config = dict(
    num_hidden_layers=14,
    hidden_size=320,
    num_attention_heads=10,
    num_key_value_heads=10,
    head_dim=32,
    intermediate_size=1280,
    vocab_size=32000,
    hidden_act='tanh_gelu',
    norm='layernorm',
    norm_place='pre',
    norm_eps=1e-05,
    positions='learned+rope',
    rope_theta=10000.0,
    rope_fraction=1.0,
    qk_norm=False,
    attn_scale=0.177,
    bias='none',
    tie_word_embeddings=True,
    parallel_block=False,
    init='normal',
    init_std_qkv=0.0274,
    init_std_o=0.00518,
    init_std_up=0.0274,
    init_std_down=0.00518,
    optimizer='soap_variant',
    learning_rate=0.00356,
    beta1=0.95,
    beta2=0.99,
    weight_decay=0.096,
    lr_head=0.0156,
    max_grad_norm=0.5,
    warmup_steps=200,
    schedule='wsd',
    decay_fraction=0.558,
    decay_shape='linear',
    final_lr_fraction=0.0,
    batch_tokens=262144,
    max_seq_len=512,
    doc_mask=True,
    train_tokens=1071000000,
    max_steps=4086,
    dataset='wikipedia_en',
)
Each number is 50 + 10 x the weight over its row's rms, rounded and kept within 0 to 99. Layers, rows and columns count from 0. The size before them is the row's rms in percent of the matrix's.

# o: layer 6 attention output (transposed), 320x320, rms 0.109, rows 118-126, columns 240-319
# v: layer 6 attention value, 320x320, rms 0.117, rows 119-126, columns 240-319
o118 094:40 51 41 35 43 62 58 67 62 58 39 46 42 46 64 43 53 34 39 47 59 56 61 44 58 30 44 41 65 46 48 40 53 43 30 32 58 54 40 47 55 60 59 36 43 38 50 43 59 35 64 42 57 48 32 52 73 60 62 51 48 49 43 59 35 56 48 51 55 44 50 57 35 64 49 50 64 60 54 49
v119 117:64 45 56 66 50 60 44 39 44 47 45 55 37 65 53 61 62 49 57 42 60 48 51 44 53 52 50 49 49 46 67 53 45 41 52 44 41 50 46 39 35 54 66 55 37 67 45 62 47 53 47 54 49 53 47 53 47 55 38 41 61 56 54 45 62 49 56 57 44 75 67 50 48 36 71 50 35 42 51 46
o119 093:45 39 61 57 55 52 61 67 37 54 48 49 37 56 35 47 39 48 42 56 38 46 54 43 59 40 66 56 18 50 64 54 46 50 60 49 23 40 60 57 59 52 44 69 41 64 54 44 47 43 48 50 47 56 52 58 47 41 40 48 40 78 48 45 44 40 53 51 40 57 49 57 59 50 49 51 55 43 51 52
v120 103:47 48 45 52 61 40 39 42 34 49 59 49 37 46 52 51 35 45 63 43 55 71 39 41 67 59 56 57 73 55 58 31 40 72 72 58 49 65 52 56 54 52 65 65 56 62 61 41 56 47 49 59 46 44 47 34 32 57 50 41 51 40 54 36 53 72 57 53 49 48 58 46 62 50 46 49 38 46 49 43
o120 090:49 41 46 36 40 44 43 44 32 38 45 57 66 62 50 54 38 44 48 45 63 59 51 53 65 71 51 56 98 68 66 58 48 45 53 46 56 60 43 54 46 48 74 58 31 48 52 35 42 54 46 52 47 57 58 51 56 59 49 43 51 50 51 33 56 56 43 39 71 52 62 49 56 38 47 44 28 44 54 64
v121 101:39 47 34 52 53 34 43 63 44 40 48 70 59 48 40 48 51 62 48 44 56 43 48 68 62 44 51 30 59 74 65 32 42 40 49 55 53 64 45 55 47 41 44 45 42 66 40 50 58 44 53 33 56 47 42 71 48 29 79 48 71 51 52 36 41 55 49 56 43 39 38 58 38 62 52 38 44 35 59 41
o121 090:49 37 48 63 52 43 25 59 50 58 49 69 62 53 60 66 33 44 53 49 54 44 41 46 61 53 49 48 63 68 57 62 41 50 55 55 50 53 53 36 60 61 32 35 50 63 45 52 38 43 64 50 38 13 46 57 41 54 54 46 58 52 51 40 72 22 43 35 28 44 45 57 60 55 51 49 50 58 54 44
v122 110:74 45 45 38 52 46 41 38 53 55 36 49 46 40 54 41 53 29 50 49 48 47 62 51 43 51 54 61 59 51 47 48 45 42 55 46 63 36 42 49 54 50 68 40 44 45 57 40 30 46 50 36 61 38 31 51 46 50 42 43 30 40 46 47 40 72 39 41 50 63 55 45 46 49 38 48 41 50 46 54
o122 097:46 49 54 51 49 46 38 47 46 52 47 28 32 26 35 38 67 38 49 38 64 50 37 40 43 55 48 53 78 52 68 46 62 48 51 44 57 51 29 48 36 44 56 62 38 56 47 38 60 54 47 45 59 50 36 48 56 48 40 51 36 63 52 41 50 61 59 48 58 37 38 56 62 51 34 59 56 61 68 59
v123 112:52 68 62 41 50 32 51 42 45 46 54 57 47 42 56 33 45 49 51 29 48 45 47 53 45 47 54 43 46 36 40 44 68 60 38 59 55 62 44 44 56 53 42 47 36 66 50 65 56 54 43 50 59 64 63 45 35 41 47 52 48 22 38 44 45 55 47 52 30 43 48 37 28 53 71 66 36 52 54 44
o123 092:40 50 63 60 51 45 64 61 64 58 27 50 32 56 51 62 64 25 51 60 43 59 57 54 47 50 56 45 73 43 51 49 60 46 21 56 40 53 50 40 52 58 42 58 44 55 50 55 61 46 58 30 43 64 49 58 40 30 49 44 65 54 51 34 50 47 39 49 38 40 67 55 49 46 72 54 47 41 54 61
v124 106:44 48 37 60 64 49 53 47 30 40 61 43 34 41 69 46 46 53 57 56 44 59 64 44 51 35 47 47 66 53 59 57 42 50 29 45 61 46 59 50 50 37 39 39 39 53 58 50 51 61 46 54 63 41 47 47 77 75 33 40 69 41 52 43 43 49 57 42 50 65 62 60 48 65 22 43 57 47 46 58
o124 086:41 50 49 65 55 60 46 40 22 41 33 31 47 36 63 49 47 59 58 34 29 38 44 42 50 56 56 46 57 40 48 56 44 57 42 37 44 53 66 48 66 60 61 37 52 70 47 72 39 55 45 62 45 49 66 61 64 57 38 31 54 47 61 45 56 64 49 51 59 53 46 60 53 53 49 59 51 67 61 57
v125 119:37 44 63 48 45 55 41 52 50 54 39 62 61 62 64 52 37 67 50 45 61 26 53 58 52 47 54 41 62 56 45 53 46 51 47 48 61 44 39 66 51 57 51 60 55 57 53 54 70 52 57 54 38 61 63 39 62 45 43 53 65 52 43 66 59 35 60 53 47 48 60 31 62 47 68 31 50 55 43 54
o125 095:41 41 46 53 61 45 58 56 28 63 34 53 46 48 45 41 32 61 52 48 53 58 63 59 56 45 44 39 51 62 50 45 58 49 45 38 41 37 59 50 55 71 58 67 41 64 51 41 58 50 41 41 44 45 63 43 59 32 50 60 33 42 65 61 52 57 49 60 30 41 49 56 56 50 62 29 44 55 54 47
v126 125:60 46 53 59 39 69 71 56 51 67 38 38 55 56 40 33 46 29 46 72 47 46 47 54 39 47 46 74 38 55 50 48 62 48 34 48 45 44 52 49 46 44 46 44 48 50 58 57 57 53 45 47 41 48 50 38 26 63 57 58 51 44 47 51 45 43 52 36 62 51 61 54 58 42 63 65 46 42 60 59
o126 095:54 47 41 36 41 52 67 51 54 40 51 45 62 36 42 37 41 37 53 64 46 44 47 49 61 38 62 38 44 58 65 47 53 45 56 44 57 42 72 66 60 54 58 62 54 49 61 50 51 45 35 44 38 52 30 34 32 55 27 55 49 30 49 44 58 47 48 46 50 36 36 49 32 58 50 45 45 52 46 52